Weights of a small GPT-style language model, trained from scratch on English Wikipedia.
Size: 8 layers, width 640, 10 heads of 64, 51.2M parameters.
Architecture: learned positions, biases, untied embeddings.
Training: a variant of Muon for these matrices, 1635M tokens, 12195 steps.
Each number is 50 + 15 x the weight over its row's rms, rounded and kept within 0 to 99. Layers, rows and columns count from 0. The size before them is the row's rms in percent of the matrix's.

# layer 4 attention query, 640x640, rms 0.108, rows 0-25, columns 192-255
096:59 84 34 45 56 35 63 49 85 63 53 58 41 54 35 26 73 47 75 45 41 49 68 45 54 48 48 69 53 24 33 53 83 54 74 56 35 85 82 49 66 65 50 40 37 73 39 34 70 48 55 38 74 45 48 48 39 53 49 46 50 67 57 56
093:31 69 44 64 29 74 54 67 27 54 44 69 46 57 64 73 50 41 48 52 33 46 43 15 57 55 42 57 56 49 47 67 70 62 59 46 70 62 63 65 57 40 45 50 49 58 68 20 70 60 72 35 45 57 49 39 53 42 39 34 31 22 79 30
096:66 13 75 41 42 57 50 47 58 40 52 58 58 65 56 33 44 36 51 70 29 41 64 48 45 30 57 82 52 49 27 24 62 45 71 28 63 47 30 74 71 45 76 61 63 32 33 45 74 48 37 42 32 38 75 72 46 71 43 59 50 48 27 74
095:44 65 86 32 46 58 42 10 73 66 46 68 54 31 56 32 47 59 47 21 58 68 30 42 55 83 57 44 39 60 21 46 44 55 75 49 76 54 75 43 73 19 48 37 61 38 50 41 44 61 87 67 60 18 63 52 68 22 64 39 69 59 32 36
105:90 54 54 34 35 54 58 54 41 78 59 68 59 40 72 42 18 50 45 47 66 54 70 37 36 46 59 38 46 48 52 51 63 37 38 54 75 24 53 35 25 37 33 48 59 41 42 72 20 66 64 72 47 13 55 51 57 62 44 54 64 52 52 66
091:56 32 58 50 51 23 52 44 44 53 40 58 78 48 55 36 18 57 32 47 48 62 28 68 31 67 58 53 64 63 41 78 63 10 59 36 55 41 31 47 43 47 31 52 58 55 72 42 58 68 32 49 41 23 61 50 58 57 47 43 62 75 58 39
099:55 59 49 44 52 83 63 44 56 20 59 30 39 27 34 54 43 84 26 42 42 55 43 57 45 45 58 39 46 55 71 46 55 59 60 37 61 34 38 66 42 56 59 39 64 32 59 61 78 45 31 50 69 62 41 51 35 49 32 46 80 44 66 54
096:36 67 48 24 18 52 54 34 73 45 57 65 38 78 57 31 58 58 30 32 70 50 33 43 57 44 66 28 41 31 38 55 32 69 57 15 54 71 51 52 62 24 74 56 51 34 43 73 71 35 61 69 52 63 35 75 41 81 19 51 42 30 38 33
097:59 46 47 45 64 57 44 46 70 32 45 51 44 71 68 50 73 30 55 40 66 26 69 60 63 42 46 81 46 52 59 47 40 36 57 65 50 50 53 45 33 73 64 56 52 55 22 50 81 59 54 39 56 62 33 45 57 46 33 41 32 48 54 41
091:41 72 53 37 47 54 50 52 45 40 29 64 64 85 37 26 46 50 50 57 09 35 42 35 65 34 65 50 31 29 49 60 55 33 37 39 60 38 64 45 49 34 45 67 28 42 63 58 64 61 46 34 80 39 49 62 47 12 45 56 51 48 50 69
095:91 53 40 48 59 51 68 56 44 20 58 63 40 33 27 56 47 67 56 29 83 56 41 46 39 55 27 54 29 29 64 53 48 40 46 46 35 25 64 30 32 59 33 83 55 48 60 54 68 53 59 49 34 59 45 49 31 50 74 61 53 77 56 26
093:58 63 49 50 68 34 58 30 26 59 64 45 26 34 75 28 53 63 51 61 29 33 14 46 57 35 61 72 51 44 53 44 41 49 63 50 61 59 37 71 51 70 38 80 68 79 54 46 56 58 73 62 43 46 39 62 42 57 59 70 57 38 31 77
096:70 54 63 87 38 42 38 48 78 55 49 33 45 35 68 55 65 40 68 59 39 48 60 44 20 58 35 52 26 51 30 45 43 33 53 23 36 67 38 22 39 46 57 47 48 61 46 37 68 77 40 48 60 46 78 37 34 62 73 43 33 46 33 55
097:61 31 66 35 53 24 61 56 57 53 37 75 52 49 25 43 47 24 52 56 59 48 75 17 50 86 40 30 53 48 38 57 75 58 36 64 29 30 61 56 68 55 55 39 46 74 43 51 38 34 38 68 49 51 21 58 63 52 46 68 40 47 26 39
091:80 57 66 62 28 50 69 44 74 16 25 57 57 47 47 77 70 35 40 43 65 08 62 73 55 58 69 69 34 49 67 54 24 41 36 63 52 53 73 44 41 50 11 55 49 61 57 63 56 57 57 36 52 52 26 57 48 45 52 49 82 54 25 49
101:47 54 62 26 63 38 51 83 41 51 43 60 44 69 60 44 25 63 45 66 38 66 18 46 39 55 57 48 45 46 45 46 56 51 54 69 51 55 55 75 75 42 45 66 44 36 66 39 74 45 42 50 42 55 35 49 60 59 52 33 81 54 36 29
101:75 33 00 61 75 58 32 35 52 51 40 28 45 44 42 35 51 38 54 36 81 55 22 48 37 65 60 61 42 56 81 56 21 66 18 76 52 25 36 36 61 52 59 73 54 24 53 17 39 61 51 49 74 57 65 42 51 60 60 50 58 58 74 50
098:35 38 60 65 30 42 25 37 63 58 40 54 51 43 40 69 49 43 72 18 56 58 53 63 56 51 61 82 45 47 50 37 30 80 30 58 31 58 43 34 43 37 54 77 59 80 46 60 61 69 47 61 43 61 20 23 44 50 60 64 28 64 81 41
093:26 30 62 28 44 37 61 64 54 67 65 49 48 43 30 64 39 35 30 77 40 63 34 58 50 44 69 56 69 57 33 41 35 59 31 57 51 42 55 46 60 32 80 48 27 66 35 44 74 36 12 74 55 29 47 55 31 54 41 54 62 78 57 50
096:43 66 69 53 53 53 52 54 44 63 46 59 45 27 38 79 77 60 20 41 52 57 29 50 31 62 69 28 38 57 66 44 75 66 40 37 69 58 49 75 43 50 41 23 67 34 83 65 61 41 38 69 28 47 35 78 37 55 19 22 42 37 50 43
095:41 55 75 39 07 54 48 75 49 49 31 54 46 34 46 32 31 57 69 60 47 42 58 41 33 48 41 59 57 81 74 76 48 71 33 57 43 77 54 82 66 67 64 67 74 38 57 42 23 41 55 61 43 49 46 64 64 39 51 56 43 34 54 38
093:54 59 60 46 47 33 27 31 63 23 44 48 30 66 58 53 76 58 59 66 43 31 13 44 45 61 52 32 49 30 30 36 34 28 45 50 39 60 69 45 51 88 46 60 36 72 39 33 55 39 51 26 53 70 36 48 34 77 53 42 22 43 72 48
093:56 61 47 66 51 54 49 34 72 52 59 73 43 27 46 35 40 27 29 20 63 68 64 49 21 46 65 55 78 50 34 46 59 69 33 59 60 52 57 36 29 63 36 47 54 34 44 53 45 51 55 66 55 62 45 77 63 27 54 33 63 65 50 40
097:43 75 36 42 48 49 50 65 51 69 46 85 25 31 45 68 59 58 30 35 20 60 65 39 38 40 45 50 40 69 46 68 55 82 41 31 68 58 44 32 65 44 36 67 85 55 55 55 56 73 32 28 55 65 47 62 74 28 47 51 60 36 46 42
097:59 55 57 46 47 52 52 53 73 38 66 57 29 64 80 41 15 45 51 55 53 36 53 65 58 42 67 63 48 47 56 51 50 54 67 68 69 57 51 90 60 23 52 22 39 80 63 37 80 54 32 40 91 41 64 51 40 66 41 50 36 45 42 56
097:34 67 45 37 52 52 16 67 62 61 14 62 32 71 81 63 56 37 43 39 69 57 31 72 71 72 54 43 43 40 69 82 42 41 50 30 62 57 71 28 38 99 40 62 68 62 46 33 66 52 28 47 59 59 47 54 62 49 53 53 84 33 32 18
# layer 4 attention key, 640x640, rms 0.107, rows 0-24, columns 192-255
096:66 81 45 57 70 32 39 36 82 58 52 43 70 43 14 46 50 53 59 60 46 45 62 71 45 59 61 75 31 32 40 33 42 75 45 49 48 75 70 82 57 51 48 39 62 42 61 61 42 43 45 48 72 53 57 48 57 53 81 58 42 48 72 53
093:39 74 64 60 62 55 73 48 43 36 38 67 42 67 70 45 59 27 70 53 47 33 35 43 41 45 29 48 67 18 37 69 45 45 64 54 66 40 62 61 68 46 27 44 23 54 59 49 65 67 43 38 44 49 48 61 46 42 49 39 60 38 90 44
097:54 10 56 42 51 30 53 60 45 34 43 56 43 64 61 60 33 66 32 68 18 51 64 46 69 46 47 54 52 38 59 50 69 41 65 34 33 51 26 73 53 27 33 39 33 53 61 61 57 66 51 54 49 29 53 67 53 77 73 29 33 51 22 64
096:84 61 62 33 46 40 57 20 53 72 45 48 66 61 74 44 60 49 30 54 50 55 46 40 54 51 29 29 45 66 37 40 87 42 60 52 52 50 61 38 68 16 44 45 54 56 63 69 72 27 60 56 66 14 61 57 54 59 50 43 55 39 42 47
105:36 59 70 37 31 79 48 51 47 58 43 57 53 29 51 52 27 63 51 70 44 41 56 44 48 34 73 51 40 61 58 38 64 60 23 58 63 27 50 30 18 48 52 44 46 65 53 55 43 64 25 77 55 39 54 48 83 34 29 49 65 46 39 58
093:37 31 70 19 78 52 79 46 35 60 66 47 65 49 41 46 51 80 35 49 51 54 55 64 41 35 47 69 60 42 41 46 65 34 45 19 44 58 24 51 67 31 47 46 52 50 55 50 43 62 38 37 44 42 57 65 50 41 26 60 57 78 75 50
101:53 55 28 62 36 61 48 29 30 41 63 29 43 42 57 71 55 68 39 37 54 30 56 51 24 73 44 47 19 35 33 55 44 53 78 74 77 65 28 48 54 52 53 46 44 55 38 46 56 38 34 42 88 46 46 73 80 35 58 41 60 41 88 50
097:36 68 33 31 44 34 54 62 55 64 84 52 59 42 53 58 61 57 14 39 62 44 57 37 36 42 77 48 36 61 40 44 52 54 54 46 70 58 51 67 37 66 49 33 60 38 45 71 46 43 34 80 65 38 20 72 80 51 27 49 49 46 35 50
097:49 57 70 60 60 66 43 20 37 52 49 42 32 73 72 57 36 64 34 41 44 20 64 51 59 56 68 62 53 75 34 57 45 67 21 64 76 66 76 64 45 55 45 47 46 41 33 36 70 48 47 57 57 73 39 54 54 41 33 51 28 31 55 37
092:66 99 35 41 48 65 49 64 51 33 45 53 34 69 54 25 74 65 31 44 41 32 46 37 77 53 52 53 56 09 47 51 42 71 37 56 24 20 66 57 58 33 58 71 51 76 36 51 55 19 62 52 51 56 59 51 47 38 59 50 52 14 40 60
096:48 49 39 57 65 43 69 75 50 02 48 55 51 54 59 65 43 41 52 38 59 51 47 72 39 36 42 43 24 61 71 54 70 58 55 55 57 80 46 31 32 69 44 60 35 62 46 52 46 55 49 19 35 73 31 32 37 14 71 71 42 71 38 49
093:68 55 29 37 55 44 50 26 54 67 58 58 50 21 56 42 61 60 56 51 19 70 37 57 81 52 52 81 48 60 59 45 27 34 58 53 59 46 51 80 62 42 16 65 49 89 27 37 42 52 66 44 63 31 61 57 38 86 56 92 31 58 63 60
098:61 58 16 55 55 69 45 48 57 59 40 52 34 67 55 59 53 79 51 46 41 52 57 41 39 53 25 36 47 62 30 47 35 40 73 23 41 50 30 54 58 11 60 48 55 68 50 58 64 57 64 45 73 47 68 42 34 55 62 59 47 62 49 62
097:56 73 56 31 58 27 41 59 50 94 17 77 31 47 19 45 22 40 48 46 65 51 43 28 50 55 11 57 29 64 30 59 54 36 46 65 41 62 61 56 57 52 30 43 74 51 27 36 20 53 59 41 44 43 36 41 74 48 40 55 50 63 57 31
093:48 51 50 57 35 42 63 39 75 50 47 63 44 46 72 37 76 71 46 63 55 31 71 51 59 54 50 44 38 53 73 54 63 23 31 34 35 72 24 58 26 39 45 32 61 55 22 57 32 72 42 32 24 44 29 33 40 33 49 45 58 56 06 53
101:33 61 40 37 37 50 53 57 23 53 43 52 52 42 83 45 56 56 60 53 46 45 49 55 55 20 46 49 47 51 45 51 59 55 29 36 55 52 73 59 69 83 52 24 36 49 64 42 74 55 60 82 44 44 53 40 71 66 55 45 74 78 63 47
102:63 31 18 52 79 55 44 27 52 58 36 47 49 61 44 52 33 44 51 40 70 57 29 63 39 36 37 71 63 55 49 22 49 73 25 41 75 37 15 52 58 68 42 48 49 15 59 39 46 40 45 49 60 33 64 54 35 56 30 34 50 58 79 61
098:46 46 51 67 65 66 25 58 43 50 29 58 42 59 48 53 52 49 80 36 51 32 64 54 43 57 46 95 54 47 57 38 40 55 52 52 66 63 43 42 65 39 33 54 50 63 70 47 41 43 51 43 59 05 26 58 46 59 49 41 64 57 63 02
097:67 69 72 23 58 35 59 58 67 67 43 52 42 70 52 52 65 30 44 48 36 51 54 10 28 39 57 44 62 41 39 25 18 43 47 56 37 46 49 67 42 52 47 00 35 69 64 58 78 27 01 54 60 51 58 43 38 48 50 39 83 68 62 36
096:56 50 66 68 50 79 46 58 43 63 46 75 37 34 36 86 35 49 41 36 13 32 13 32 25 54 99 30 47 54 51 12 56 53 66 42 70 59 42 54 57 39 37 38 43 56 90 69 65 53 47 25 34 49 37 43 50 62 46 45 14 54 19 63
097:60 61 50 37 22 48 70 83 46 70 41 50 53 56 32 43 53 61 35 53 42 11 52 36 46 37 50 73 68 47 61 76 65 38 50 43 39 50 71 84 45 45 67 47 61 38 52 37 49 48 29 72 31 50 47 77 82 28 40 46 52 28 53 49
097:50 28 54 59 51 50 56 55 56 45 57 58 51 53 58 76 30 52 60 66 42 35 52 62 49 89 67 33 63 35 57 61 89 45 48 56 41 35 69 48 73 60 37 44 69 51 61 50 31 81 67 21 21 39 49 39 44 64 66 84 56 37 67 68
095:48 41 56 45 67 36 46 55 50 38 72 72 51 40 75 44 47 52 53 21 74 43 60 56 54 34 76 76 73 59 46 25 36 68 46 59 24 44 38 39 35 42 37 58 26 68 31 82 46 45 45 53 82 64 45 30 56 35 47 44 55 41 57 26
098:50 62 39 36 36 42 62 41 62 66 25 50 44 61 76 60 40 52 44 27 60 53 58 37 71 64 66 46 33 72 57 68 38 45 40 43 54 50 46 37 53 63 48 59 58 71 60 85 56 39 51 55 35 59 25 91 54 35 44 06 76 49 29 45
100:74 21 63 52 51 68 74 62 66 59 56 55 25 57 72 33 25 46 45 55 88 32 46 61 40 42 40 60 55 44 53 47 50 63 81 50 58 66 68 73 65 37 38 62 12 57 54 54 54 81 37 55 80 64 65 70 35 28 55 61 45 57 65 47